Weights of a small transformer language model.
Training: a variant of Adam for these matrices, 181M tokens, 5536 steps.
Each number is 200 + 40 x the weight over the matrix's rms, rounded and kept within 0 to 999. Layers, rows and columns count from 0.

# q: layer 4 attention query, 128x128, rms 0.135, rows 90-110, columns 0-63
# k: layer 4 attention key, 128x128, rms 0.108, rows 90-109, columns 0-63
# v: layer 4 attention value, 128x128, rms 0.0751, rows 64-95, columns 0-63
# o: layer 4 attention output (transposed), 128x128, rms 0.076, rows 64-95, columns 0-63
q90,186,281,243,148,153,239,210,191,195,227,227,230,229,236,236,171,234,230,167,218,190,207,233,227,168,154,159,194,245,193,212,209,225,187,183,202,233,226,237,221,260,172,187,151,178,205,170,250,211,175,226,177,211,248,195,174,193,180,156,229,180,230,179,183
k90,233,213,222,206,171,231,163,249,213,210,224,151,225,208,180,176,213,206,241,219,229,232,199,186,234,142,202,193,228,183,226,205,169,181,183,191,202,204,209,236,213,221,195,162,150,220,217,233,186,233,199,248,185,212,211,237,152,180,188,186,169,167,164,231
q91,193,249,149,212,144,181,232,226,153,223,177,148,185,224,206,194,176,178,194,221,280,169,234,245,231,239,249,217,269,228,225,245,218,187,256,159,219,195,192,242,177,160,194,185,220,208,163,208,211,195,218,247,167,205,157,132,177,187,169,225,241,150,209,223
k91,158,282,168,188,159,183,226,188,156,173,180,195,171,198,220,220,199,204,146,172,180,189,209,248,114,234,165,220,243,191,214,250,229,201,225,162,191,205,220,208,199,180,173,175,262,178,152,214,223,146,213,250,214,209,229,123,226,172,218,195,277,199,241,203
q92,193,215,160,192,210,193,217,193,212,203,157,194,210,187,241,226,183,167,188,176,221,135,213,248,202,210,263,189,227,221,216,199,201,213,173,183,220,225,212,164,178,165,190,179,202,197,191,244,234,160,176,214,203,175,204,125,253,193,150,198,235,236,202,186
k92,182,188,187,184,213,280,223,178,245,220,175,180,275,165,202,207,175,195,210,212,207,179,180,189,129,184,228,139,188,215,200,186,261,254,210,158,181,235,224,194,236,159,197,174,245,140,155,238,237,167,197,178,192,188,247,128,222,218,184,170,187,261,171,134
q93,178,195,180,264,197,165,172,262,205,203,205,121,201,156,211,173,200,188,181,171,207,107,227,189,212,292,243,201,255,201,221,175,180,150,189,203,215,208,238,186,238,188,233,220,176,245,190,177,203,144,141,197,141,195,206,249,264,146,200,226,244,153,182,216
k93,167,198,149,193,213,179,196,186,185,200,191,226,202,188,191,204,188,201,185,151,221,193,196,254,167,194,198,197,190,204,167,182,160,274,199,192,219,244,196,164,216,163,190,205,205,192,184,176,258,133,159,186,218,220,206,126,219,164,198,210,240,215,239,208
q94,227,199,238,238,215,204,165,187,245,205,225,221,188,207,172,251,219,196,223,217,135,211,232,248,182,169,209,199,209,170,194,156,246,156,186,204,218,174,161,196,165,147,196,216,206,210,196,243,198,234,197,223,224,168,143,197,170,130,154,168,250,222,253,181
k94,113,183,205,219,184,237,243,186,234,209,262,191,211,229,209,235,240,171,171,154,185,148,206,209,107,173,190,194,205,203,151,224,249,176,165,193,193,175,227,159,203,162,164,174,242,191,165,210,184,226,236,175,173,164,170,204,224,194,150,176,172,284,259,99
q95,203,221,190,235,150,182,257,198,199,201,243,219,199,225,194,155,240,226,222,203,219,198,169,141,195,212,178,180,187,214,197,213,231,138,231,205,196,219,186,144,150,176,249,252,205,212,247,131,153,200,196,188,182,187,200,208,159,196,190,214,228,232,202,200
k95,211,217,238,175,176,208,219,145,179,189,231,271,159,199,226,193,242,213,222,209,186,200,173,241,164,222,181,209,184,225,215,189,228,189,205,162,194,197,216,174,199,189,191,220,289,199,214,163,211,176,195,158,189,185,167,137,115,210,206,231,249,289,221,135
v64,168,232,233,91,281,203,198,190,186,248,135,273,192,257,199,237,183,185,228,201,236,207,182,142,189,156,145,191,196,223,176,217,170,132,263,227,238,174,183,204,239,223,188,192,230,243,270,213,170,201,238,251,212,221,253,139,192,316,205,248,129,189,167,229
o64,258,208,234,291,198,143,191,209,147,215,215,154,208,91,182,157,204,171,231,196,203,243,236,177,253,255,138,198,128,233,212,232,259,190,172,213,257,196,199,162,212,163,182,200,230,227,164,264,225,253,125,227,235,208,99,236,177,164,149,198,241,195,195,204
v65,255,206,206,86,271,209,243,214,152,224,134,135,248,220,190,177,204,153,206,197,204,251,258,115,171,176,232,252,215,158,211,211,163,226,212,249,179,223,186,240,205,166,234,210,156,237,226,196,235,194,249,237,293,166,159,245,126,246,228,218,156,155,173,236
o65,148,210,150,243,173,217,178,215,174,215,200,236,198,207,187,162,164,226,205,169,123,235,170,230,189,195,213,187,232,224,165,217,222,216,191,188,218,140,187,157,239,239,220,218,218,185,111,205,234,172,125,227,173,224,242,155,236,210,223,218,255,247,229,215
v66,157,276,269,193,245,215,207,165,208,263,243,271,210,203,187,208,148,215,204,167,153,123,176,211,226,228,218,219,194,137,127,160,240,185,218,208,213,186,271,153,276,237,188,200,198,175,180,215,157,178,147,218,178,153,252,204,213,198,213,177,199,215,233,229
o66,229,161,192,156,186,208,249,258,158,141,132,197,191,251,253,168,146,121,220,193,180,214,160,144,159,201,180,193,258,284,273,223,206,161,213,176,95,205,182,256,152,221,196,217,260,267,260,221,182,227,239,232,214,280,102,202,131,221,163,250,170,159,242,184
v67,214,274,202,139,176,214,148,218,104,196,187,166,229,228,154,138,204,182,250,174,192,198,244,207,201,198,242,209,211,205,204,200,190,179,229,247,180,175,131,250,234,195,243,192,252,218,211,227,282,158,225,199,211,207,121,271,143,253,223,111,179,170,228,205
o67,220,205,151,224,234,177,180,205,222,249,226,277,220,244,174,235,173,212,128,186,263,198,100,128,207,147,210,195,248,190,157,216,231,157,156,252,218,166,256,98,201,243,123,209,159,151,223,117,121,208,243,240,227,285,240,169,271,153,198,257,234,260,181,166
v68,177,312,180,207,191,177,137,201,225,199,247,210,230,210,222,121,161,197,180,203,224,173,175,195,213,221,160,159,140,231,292,165,173,190,239,173,201,223,198,266,183,205,186,196,199,161,297,151,117,184,197,179,170,180,240,237,231,217,167,137,137,143,199,242
o68,183,161,218,253,146,292,206,221,155,220,228,249,168,164,182,239,244,138,231,192,237,194,201,221,177,207,250,199,303,202,238,272,205,209,155,191,234,218,205,99,231,164,204,140,184,268,157,244,235,176,276,179,240,174,155,179,211,146,165,274,173,184,209,119
v69,220,252,156,221,166,183,178,188,198,147,252,221,193,169,225,267,180,293,211,234,258,211,261,204,196,211,222,254,215,193,220,187,282,196,139,154,261,152,197,227,87,171,214,165,189,170,141,181,220,186,171,149,167,201,206,246,213,58,199,213,311,219,256,190
o69,142,195,211,183,232,287,203,192,285,169,213,186,196,264,240,215,252,187,186,169,198,145,168,212,159,151,178,166,196,206,201,174,107,274,244,280,161,175,165,153,221,230,214,217,246,216,224,159,247,140,225,224,233,202,192,178,259,234,166,162,145,159,156,234
v70,207,198,156,192,253,192,143,176,205,213,220,256,208,251,200,175,206,220,219,234,183,150,264,287,203,207,163,177,243,196,201,196,252,137,179,158,188,132,192,307,315,198,218,167,184,236,157,170,186,228,225,213,190,181,171,167,265,276,172,231,217,112,186,229
o70,240,220,205,213,271,252,199,152,203,219,211,180,251,129,211,227,177,212,190,162,256,198,204,139,194,209,190,163,250,219,149,198,189,245,242,272,170,198,260,80,161,184,172,245,205,240,261,205,204,237,153,164,228,187,198,210,154,101,212,114,189,279,144,139
v71,201,314,161,162,184,190,234,199,249,200,168,180,210,230,160,181,158,178,155,208,179,230,170,105,220,199,238,188,178,220,146,214,226,215,213,177,180,122,153,209,118,163,220,226,214,142,225,200,148,205,199,224,254,194,264,235,301,201,158,123,212,224,201,223
o71,141,146,192,183,164,231,237,199,186,184,200,254,135,217,203,242,230,141,168,196,183,205,257,244,165,156,199,242,235,146,242,190,150,211,128,218,128,247,212,180,266,228,204,192,189,225,157,207,219,164,236,221,222,225,173,153,179,205,171,232,194,135,220,147
v72,200,311,195,197,107,200,184,184,234,190,114,159,205,216,105,82,254,126,202,171,218,201,174,190,172,269,187,239,250,172,173,204,178,219,170,275,224,228,150,267,187,200,257,220,226,210,224,170,176,202,122,252,242,167,235,186,220,177,202,190,201,187,180,190
o72,215,154,189,201,209,315,209,218,183,216,198,260,145,217,189,242,80,244,164,219,143,210,191,173,163,175,178,197,120,212,267,230,172,223,247,143,205,193,171,127,246,173,160,261,223,200,186,231,236,184,258,140,276,256,270,166,244,252,198,245,185,173,206,129
v73,169,254,161,183,180,193,247,198,162,192,178,259,211,191,206,354,140,157,144,190,237,216,172,135,243,229,230,213,141,156,127,187,194,211,187,205,145,201,225,158,76,172,212,188,203,165,229,219,208,170,233,205,160,139,210,223,247,106,266,211,242,228,236,168
o73,239,196,193,199,197,236,181,274,236,163,160,148,183,282,190,163,193,150,169,196,173,143,244,217,220,172,177,191,223,179,202,214,138,202,168,192,146,212,203,251,221,271,210,180,163,191,199,228,203,215,192,260,223,259,143,153,246,208,139,182,158,149,135,282
v74,203,173,181,218,179,224,247,220,229,216,256,271,213,211,243,175,148,176,202,214,173,200,245,191,226,194,92,318,174,114,233,165,244,215,223,204,219,259,189,213,153,198,163,193,181,234,181,166,257,194,209,219,217,165,186,206,227,202,167,213,238,171,249,190
o74,240,261,212,201,217,198,188,206,191,189,153,178,224,169,241,152,140,208,236,226,194,233,228,189,198,203,236,102,245,228,190,257,123,182,185,224,196,145,268,183,226,137,220,227,149,202,209,172,222,205,246,182,170,229,227,178,187,237,190,143,214,174,114,237
v75,185,277,306,233,252,210,168,184,274,230,174,195,206,177,185,263,198,164,185,176,219,208,184,169,201,235,167,242,132,149,235,176,172,200,139,204,220,180,256,235,219,199,129,213,208,250,247,200,223,197,147,170,180,159,225,241,222,192,199,145,251,211,209,199
o75,127,178,200,237,235,266,241,169,177,194,176,211,157,160,186,186,220,237,211,182,180,232,171,205,184,252,204,161,245,243,243,157,198,198,218,121,135,179,178,155,194,225,221,190,230,202,145,191,207,218,281,220,254,198,215,139,190,219,269,272,219,189,212,209
v76,159,126,294,218,212,201,209,210,255,177,227,219,212,177,195,156,285,131,188,188,181,121,198,163,200,200,168,184,167,147,211,204,119,194,226,300,151,195,219,172,241,209,185,204,204,207,234,239,198,210,213,238,182,182,229,241,245,242,186,159,244,188,215,196
o76,212,241,177,142,169,166,257,222,144,219,181,220,196,196,181,201,115,195,146,274,228,210,242,192,157,229,225,280,230,180,202,162,309,160,173,64,205,169,214,315,157,172,250,185,180,105,261,156,128,196,254,224,232,129,226,102,199,174,307,227,261,213,170,230
v77,159,239,148,221,191,216,220,230,260,223,250,104,221,180,185,145,168,228,220,189,133,98,157,238,194,242,247,165,151,207,252,219,218,172,197,166,209,223,186,191,257,122,177,228,183,280,194,214,142,214,150,184,199,180,223,171,205,206,230,182,272,253,189,213
o77,220,147,243,183,225,140,238,168,182,185,146,203,149,258,178,245,217,234,201,204,187,240,172,207,247,188,193,177,261,200,189,122,177,232,190,255,200,174,210,174,158,208,229,164,212,200,211,140,233,161,206,197,239,241,211,244,193,192,220,236,196,199,289,211
v78,173,226,206,233,205,174,185,179,212,178,223,165,207,201,211,143,220,117,187,153,171,160,167,238,209,260,155,217,265,186,189,195,251,207,144,232,171,195,158,228,252,132,206,220,197,217,152,228,235,185,113,189,147,205,198,244,229,236,133,154,238,204,196,181
o78,219,190,214,170,221,177,191,191,184,234,182,208,198,126,209,259,187,244,198,280,196,264,186,184,290,206,211,225,193,193,191,181,183,183,240,164,172,161,208,183,189,250,179,192,134,202,216,157,170,274,264,188,215,207,205,184,170,260,265,217,149,196,216,205
v79,188,213,139,203,136,180,276,213,250,143,171,216,186,168,243,210,176,208,168,178,210,172,146,185,184,236,226,182,174,259,213,228,246,209,230,222,140,197,120,217,218,207,255,236,162,187,151,188,179,131,244,206,200,165,164,120,171,297,274,226,178,226,163,186
o79,194,193,265,152,254,240,186,221,140,178,170,153,169,202,172,226,217,169,187,170,145,238,200,147,235,202,210,151,207,130,147,125,85,197,142,241,241,193,234,251,263,248,163,188,131,172,197,232,293,244,140,153,139,260,184,325,280,124,150,257,218,120,242,233
v80,199,272,190,182,187,193,194,193,169,216,161,219,211,210,193,198,205,303,182,301,128,171,191,244,226,211,219,207,273,168,63,174,205,194,103,138,299,157,144,229,205,257,187,247,225,205,232,210,198,259,205,134,191,176,196,150,144,186,209,121,211,177,207,224
o80,145,166,204,196,245,262,240,202,231,237,239,171,221,229,218,213,233,145,216,148,172,196,210,166,94,174,185,246,153,189,252,200,204,186,308,260,131,166,200,155,211,129,163,179,201,220,209,176,195,175,210,207,193,229,186,167,209,221,238,219,240,190,187,138
v81,267,198,254,126,172,198,227,203,180,210,161,117,188,159,170,213,181,206,216,193,232,227,280,157,168,235,258,196,204,191,212,261,125,232,212,175,268,221,232,242,249,196,217,194,227,195,224,292,256,173,142,206,205,138,169,254,154,160,170,161,192,204,194,202
o81,182,112,174,226,207,206,163,167,221,175,225,250,262,187,221,156,223,198,195,210,183,188,133,187,206,190,126,167,205,245,222,160,229,215,166,141,197,247,186,188,185,221,215,216,223,156,248,199,151,239,193,194,245,266,282,200,195,232,168,251,158,295,173,166
v82,201,143,166,259,158,165,184,172,229,210,239,256,174,202,203,202,242,193,198,146,208,252,250,228,235,187,223,188,326,185,187,219,217,160,183,244,178,191,244,191,256,169,226,214,181,175,123,213,247,169,223,243,192,271,230,253,248,151,107,232,289,168,200,186
o82,222,274,222,168,123,247,296,185,261,267,212,188,212,172,259,158,89,229,152,200,199,190,213,160,166,143,179,217,174,135,162,172,176,225,194,154,216,164,227,268,223,234,176,202,219,229,240,123,135,253,248,199,199,139,148,162,165,242,222,93,99,215,193,133
v83,218,128,100,174,240,219,164,190,169,210,234,244,191,249,163,183,217,219,194,231,87,244,191,222,182,176,146,198,192,189,213,150,203,156,174,201,205,216,187,249,194,209,185,207,189,198,234,201,187,210,240,172,263,210,117,229,278,211,153,156,146,177,224,199
o83,247,212,176,212,210,144,186,228,209,210,179,211,209,158,173,193,179,175,210,237,235,153,224,200,266,194,263,186,248,170,183,222,199,183,204,222,152,210,222,189,189,170,193,196,217,215,233,217,182,229,122,207,175,132,221,179,118,200,233,122,227,203,123,164
v84,197,135,231,221,190,190,177,216,158,196,202,188,234,155,272,179,179,206,179,161,199,215,231,191,206,178,211,166,117,175,255,187,241,178,271,100,190,183,154,185,267,202,162,217,195,234,226,236,219,251,162,220,178,151,219,216,196,222,211,187,230,180,216,235
o84,166,208,229,187,223,298,228,168,157,150,265,159,201,208,152,229,224,197,238,181,258,183,134,222,190,211,151,197,287,183,225,223,190,167,147,208,257,194,238,193,234,212,155,205,223,210,246,190,192,185,252,187,198,236,185,194,202,185,260,215,220,295,166,168
v85,185,273,174,264,191,196,197,183,204,211,172,87,215,129,167,243,163,165,211,218,212,194,206,169,182,254,304,206,209,277,153,222,136,206,204,218,283,218,196,221,233,132,217,210,199,202,285,253,225,150,177,260,90,204,276,182,181,151,186,122,218,198,172,228
o85,243,80,203,196,223,178,204,233,217,170,245,279,149,244,271,238,240,226,185,192,173,230,171,197,215,144,108,245,191,212,261,100,162,227,190,175,129,205,146,160,164,230,237,160,180,195,218,195,177,240,261,223,262,264,211,218,188,188,156,247,191,244,246,181
v86,177,203,168,164,223,205,197,223,161,199,183,256,192,233,207,209,172,229,224,237,203,185,182,192,214,112,214,234,149,224,161,173,203,226,198,309,210,227,202,192,144,229,203,185,243,152,223,183,203,146,190,205,168,199,228,178,158,159,263,218,216,218,198,230
o86,270,227,168,227,210,150,157,249,232,189,230,133,222,248,237,152,187,170,153,213,228,217,265,197,122,213,188,175,174,164,267,227,224,118,269,83,267,168,149,200,216,165,172,165,181,217,214,226,196,177,172,235,200,235,138,232,245,231,108,254,202,166,208,174
v87,192,190,219,277,215,210,128,188,184,227,198,212,212,247,134,209,256,222,150,225,255,186,158,267,225,229,210,187,183,238,113,204,194,236,276,173,236,221,158,142,116,191,242,156,189,170,89,189,239,187,244,225,124,148,260,175,232,207,179,180,163,140,176,207
o87,212,228,167,169,218,270,182,187,199,210,203,202,181,218,231,242,193,224,210,170,168,214,200,193,138,183,169,226,126,225,134,231,157,208,154,228,221,200,246,152,214,213,157,208,183,220,218,252,233,195,249,189,251,189,151,200,204,208,248,255,145,226,180,129
v88,175,197,196,197,200,214,172,227,145,213,240,185,181,165,176,229,138,222,218,243,183,201,208,158,198,217,199,257,143,188,171,172,193,206,157,239,160,197,179,182,298,195,203,202,269,203,243,210,253,188,176,176,187,221,182,200,217,211,242,267,173,245,209,220
o88,244,182,204,238,248,118,184,230,221,180,185,184,246,219,185,145,252,237,160,221,225,197,212,181,259,209,206,154,210,240,219,215,226,148,257,196,211,224,199,178,126,163,183,202,197,171,158,218,133,236,201,196,200,232,234,225,184,188,135,177,235,205,205,223
v89,156,243,226,217,114,219,143,220,277,222,296,153,233,191,167,198,199,204,251,193,234,213,133,173,213,167,139,244,141,183,210,215,225,242,204,341,213,249,250,243,152,154,254,125,247,177,249,186,209,165,198,191,142,184,200,197,226,182,195,206,203,150,175,200
o89,189,159,184,178,221,97,200,254,188,271,207,268,148,212,201,207,152,193,177,187,246,156,233,188,214,262,252,140,231,217,203,178,156,198,251,104,215,156,152,148,193,211,255,147,220,185,152,191,245,213,265,215,225,213,184,119,282,218,239,231,211,180,269,221
v90,199,163,232,232,311,204,152,211,206,233,167,134,178,183,193,232,151,201,190,202,203,178,193,182,226,169,231,180,150,179,192,179,145,199,304,214,194,232,268,145,215,236,215,181,204,87,134,199,235,247,175,186,173,274,284,186,263,162,208,172,214,156,160,230
o90,225,204,178,167,101,170,188,133,192,175,165,222,172,255,258,198,260,181,205,223,211,207,264,202,66,204,136,242,239,232,257,222,292,151,124,195,241,261,198,225,187,224,243,229,179,233,230,251,175,166,266,211,235,148,115,232,186,245,191,208,157,306,273,85
v91,206,236,237,271,271,196,165,252,193,183,219,187,196,146,191,174,164,286,168,186,210,112,249,223,198,251,181,240,142,153,203,201,225,200,203,109,215,164,178,88,158,157,166,241,203,269,120,225,219,277,183,175,211,243,208,195,126,251,196,172,238,231,189,188
o91,213,232,215,166,182,154,160,144,174,126,179,192,275,252,178,250,302,168,235,190,210,251,222,158,235,197,142,208,230,252,122,202,240,196,177,317,217,172,175,335,168,288,192,142,229,186,213,176,151,206,227,285,176,190,195,252,163,146,287,171,168,197,223,234
v92,213,233,214,111,251,200,237,177,203,262,246,212,189,195,213,294,191,210,190,228,213,193,198,166,172,248,237,153,240,70,209,261,126,150,235,185,199,224,215,204,191,172,172,236,161,255,220,202,183,195,289,200,171,193,240,225,196,215,187,213,216,217,214,186
o92,201,172,205,246,189,177,161,211,183,169,163,163,171,121,188,106,221,213,200,167,115,185,190,182,282,190,183,177,207,279,163,131,259,236,202,290,167,184,156,244,137,212,259,229,246,160,163,183,201,186,104,177,257,208,204,122,156,216,227,250,167,237,189,247
v93,181,161,151,219,93,179,203,175,145,190,149,268,193,217,271,267,251,237,182,154,196,228,193,225,192,165,187,147,193,278,226,169,245,185,186,174,207,254,195,189,144,167,210,202,167,158,207,221,167,191,231,159,242,268,215,185,224,173,186,209,242,221,208,173
o93,224,200,261,157,259,220,200,227,212,199,239,107,191,165,101,206,190,152,244,203,195,133,190,213,238,221,229,199,176,155,200,184,189,238,182,213,259,201,207,248,293,206,193,181,195,168,231,242,211,180,167,222,188,158,219,219,188,203,225,134,172,231,231,157
v94,137,205,123,239,206,214,152,180,198,160,213,152,189,220,197,210,207,275,169,139,183,157,161,198,170,243,215,227,220,218,184,201,242,174,230,193,256,180,206,163,178,76,191,224,227,169,134,207,211,188,179,166,149,213,246,215,204,120,159,142,236,205,214,199
o94,273,205,203,183,187,181,175,194,190,184,209,204,187,189,206,227,236,195,234,229,184,218,217,196,324,157,175,210,173,227,192,176,171,207,189,239,186,181,162,211,206,275,209,176,193,222,224,150,178,246,220,219,208,203,171,235,153,247,236,199,128,180,185,205
v95,157,216,212,167,171,194,242,202,265,192,169,188,253,262,199,246,241,190,199,245,161,212,153,139,192,162,207,161,286,251,233,224,112,173,260,168,225,183,193,256,143,196,178,186,180,218,238,223,176,239,260,254,169,283,211,231,263,304,137,119,190,183,189,187
o95,144,211,191,221,187,206,254,213,189,214,222,251,119,170,191,255,207,194,179,175,195,197,222,265,209,223,256,245,188,153,153,152,228,222,129,211,181,221,238,186,223,128,249,187,203,196,180,220,226,163,167,201,191,200,189,145,165,146,295,217,283,188,218,245
q96,204,248,205,110,258,200,145,239,132,226,237,174,188,220,158,238,88,197,202,269,244,140,170,159,244,189,107,212,131,131,231,180,149,234,192,170,270,107,267,225,238,208,180,181,157,126,238,183,187,215,262,123,107,191,182,211,281,227,314,209,150,189,199,245
k96,182,221,226,192,222,192,243,216,188,202,187,155,104,230,164,233,121,274,134,240,172,304,175,243,233,255,236,258,104,130,199,166,169,248,175,172,288,145,148,276,265,269,201,228,141,162,181,121,262,212,248,269,249,208,222,190,258,192,295,237,219,141,267,272
q97,242,75,244,336,309,183,200,254,320,230,206,318,219,115,234,166,161,193,155,190,37,90,184,274,229,183,19,190,0,249,184,65,263,287,221,193,144,237,91,84,136,215,211,239,244,116,122,127,178,188,168,174,314,191,235,130,267,266,222,177,166,227,241,206
k97,207,53,123,265,283,220,221,131,207,276,291,174,129,148,192,71,191,164,125,152,165,242,200,92,203,157,230,227,134,275,234,116,271,254,217,183,241,182,150,183,143,209,254,240,223,177,198,151,181,153,100,166,257,239,242,89,236,283,144,300,227,186,233,190
q98,220,308,238,262,140,190,163,201,267,266,222,80,230,57,186,217,202,126,218,217,212,213,376,186,205,258,231,250,186,63,235,228,251,161,132,205,270,273,242,194,224,98,146,178,155,269,231,288,175,294,67,126,118,65,179,214,179,205,170,109,253,166,152,197
k98,274,222,153,254,172,38,105,336,211,233,228,193,255,112,195,183,241,178,213,212,262,166,232,234,217,222,323,210,165,139,185,154,182,163,127,252,222,231,216,230,237,155,215,189,174,231,177,186,213,182,68,229,163,47,146,199,157,232,177,136,223,102,180,217
q99,203,188,314,296,283,186,186,234,196,176,294,142,217,270,122,155,330,150,154,214,226,201,39,172,205,194,205,179,301,165,237,179,92,214,98,337,204,75,260,135,226,218,149,179,103,214,218,219,202,215,134,224,208,280,216,229,229,112,167,275,235,159,228,208
k99,159,239,223,147,238,163,272,267,193,151,199,259,260,226,189,231,267,262,203,97,196,207,74,195,241,151,222,75,308,131,119,218,146,192,164,403,289,222,309,180,168,139,176,267,157,233,69,87,160,165,73,186,193,319,157,286,166,39,115,157,210,146,294,266
q100,216,261,137,255,237,163,232,212,139,198,208,153,233,241,136,221,166,212,220,225,271,220,111,166,235,305,253,111,324,233,215,242,136,166,238,166,223,133,292,140,196,130,188,207,116,189,193,159,163,200,178,227,195,254,298,186,246,137,202,252,269,140,215,255
k100,148,215,200,160,214,170,257,298,145,216,173,216,257,216,194,184,194,279,140,178,181,172,118,175,173,227,217,182,225,215,145,220,182,161,256,162,198,214,221,229,196,163,216,225,197,154,99,130,184,157,174,158,258,302,200,149,174,175,231,176,301,174,240,291
q101,155,254,248,191,188,181,234,243,181,172,157,134,166,360,98,166,229,121,213,236,282,225,83,280,236,166,120,253,255,186,243,156,143,253,152,376,257,213,258,240,153,208,240,196,230,216,191,170,262,98,124,232,171,164,72,186,109,102,247,219,237,147,267,272
k101,123,248,211,211,154,267,244,157,175,130,219,163,139,278,200,169,217,225,189,166,207,206,198,226,111,233,214,225,221,180,208,194,233,194,198,241,209,163,226,272,202,165,176,182,243,222,121,142,235,98,185,231,185,196,163,171,218,103,188,184,236,173,246,220
q102,215,197,143,192,292,197,239,198,156,152,234,279,251,247,230,186,123,290,185,226,186,198,110,160,202,202,179,139,173,196,194,203,187,104,293,76,210,70,225,137,195,266,206,248,119,215,188,192,91,224,288,243,188,319,249,189,217,262,235,271,208,220,256,226
k102,211,144,182,204,179,142,150,289,106,259,230,253,231,252,205,148,150,289,143,233,126,262,79,86,255,218,164,170,197,256,190,234,203,180,252,55,193,187,167,171,169,220,184,195,153,100,203,82,131,293,275,193,275,396,322,197,254,135,247,288,249,261,211,242
q103,122,225,117,137,233,213,187,204,215,262,139,203,184,185,192,321,47,164,199,148,255,162,270,136,225,237,302,253,22,112,228,218,80,170,398,152,225,143,235,81,267,138,184,180,179,112,211,172,205,205,243,170,190,203,362,169,311,185,273,176,276,151,181,271
k103,67,105,189,159,252,322,176,207,157,200,183,218,322,178,171,294,81,247,57,236,164,220,152,207,198,260,214,272,184,142,194,243,168,257,251,123,173,215,193,228,256,146,180,254,184,185,183,197,241,145,255,90,205,186,316,145,281,245,287,221,294,191,164,198
q104,279,191,213,211,158,210,206,174,107,175,200,206,184,108,273,297,179,267,168,207,284,310,207,139,199,231,183,280,183,157,155,185,250,215,73,220,143,244,277,81,152,162,193,273,153,296,310,207,200,124,179,115,264,229,81,253,29,15,370,307,195,210,203,181
k104,302,239,191,129,197,155,224,83,91,231,146,328,46,76,255,233,194,215,167,218,300,264,251,136,217,253,148,285,289,254,110,158,223,140,181,316,129,254,375,93,194,199,263,197,196,292,197,137,145,165,215,225,306,242,60,262,136,131,197,214,221,78,110,216
q105,114,392,192,158,188,221,122,113,237,189,166,137,195,228,217,102,247,126,227,155,275,162,160,230,159,219,237,261,266,215,91,226,250,203,113,278,310,261,298,313,263,139,133,210,311,115,216,244,152,196,98,255,131,161,305,118,140,182,195,99,162,272,165,204
k105,191,279,195,173,179,242,251,244,205,161,238,158,257,163,242,241,224,198,296,201,221,155,173,253,129,120,228,175,264,152,151,266,206,200,137,233,191,210,223,277,213,205,199,173,191,147,203,236,239,241,181,191,183,170,203,274,158,199,263,136,179,282,119,136
q106,171,73,191,178,151,185,96,205,278,210,127,291,190,186,221,236,245,144,221,190,73,65,260,261,213,119,203,180,132,227,236,143,194,208,341,133,214,244,93,213,274,178,236,210,217,209,173,228,227,173,213,259,182,156,175,168,249,378,176,101,140,198,195,202
k106,145,115,129,273,203,221,192,152,297,264,190,153,194,269,197,153,194,127,189,154,154,174,313,197,155,263,188,247,113,128,315,158,178,272,205,161,177,202,70,210,191,222,220,175,208,147,171,148,244,191,202,177,224,102,263,151,263,281,150,246,202,200,248,120
q107,142,131,130,261,278,226,191,198,125,174,278,198,203,216,205,270,156,326,122,161,233,180,134,178,219,245,263,184,213,153,168,198,78,232,167,190,156,132,316,0,259,173,212,219,166,220,77,185,274,141,162,118,233,300,244,212,251,48,171,295,335,162,238,215
k107,103,184,194,182,214,420,248,189,99,188,174,335,289,79,193,248,134,204,160,89,217,236,163,138,233,209,212,131,273,185,125,297,151,220,244,251,154,262,280,61,273,128,190,250,153,237,225,219,215,150,211,123,293,347,251,180,239,130,176,237,187,149,118,228
q108,315,248,212,266,175,128,183,216,150,179,137,199,202,293,162,122,370,126,200,259,267,202,110,298,215,203,132,117,405,304,248,170,166,223,110,261,269,189,181,332,227,275,197,228,148,248,162,162,149,122,135,295,229,242,119,166,149,216,151,287,158,182,200,204
k108,158,246,181,194,139,134,235,176,246,218,162,153,190,308,240,169,281,165,230,124,151,137,194,184,179,213,168,208,272,165,197,201,160,211,210,217,184,215,200,207,168,162,236,138,194,170,110,140,248,127,168,255,219,251,149,179,134,202,185,186,200,209,282,194
q109,195,109,151,145,167,183,258,202,178,225,148,155,146,169,105,268,144,126,265,206,253,213,217,197,241,240,258,213,162,281,247,144,103,300,252,228,156,199,138,225,232,220,263,256,250,163,220,151,278,117,206,219,217,143,203,87,184,248,279,172,113,185,187,283
k109,132,232,183,229,217,318,249,145,219,205,120,147,154,290,170,185,128,200,171,172,187,183,194,261,271,262,191,221,213,222,236,154,173,223,259,238,204,175,172,231,201,203,225,147,266,179,189,134,287,100,209,167,235,181,180,148,250,207,297,214,225,153,218,265
q110,187,142,233,249,65,218,147,178,293,216,177,230,188,172,235,311,316,121,201,157,193,282,379,235,183,185,161,289,191,32,260,218,217,208,172,247,205,376,210,219,287,182,165,142,174,315,155,267,267,217,165,226,157,145,93,289,200,201,109,150,200,146,187,127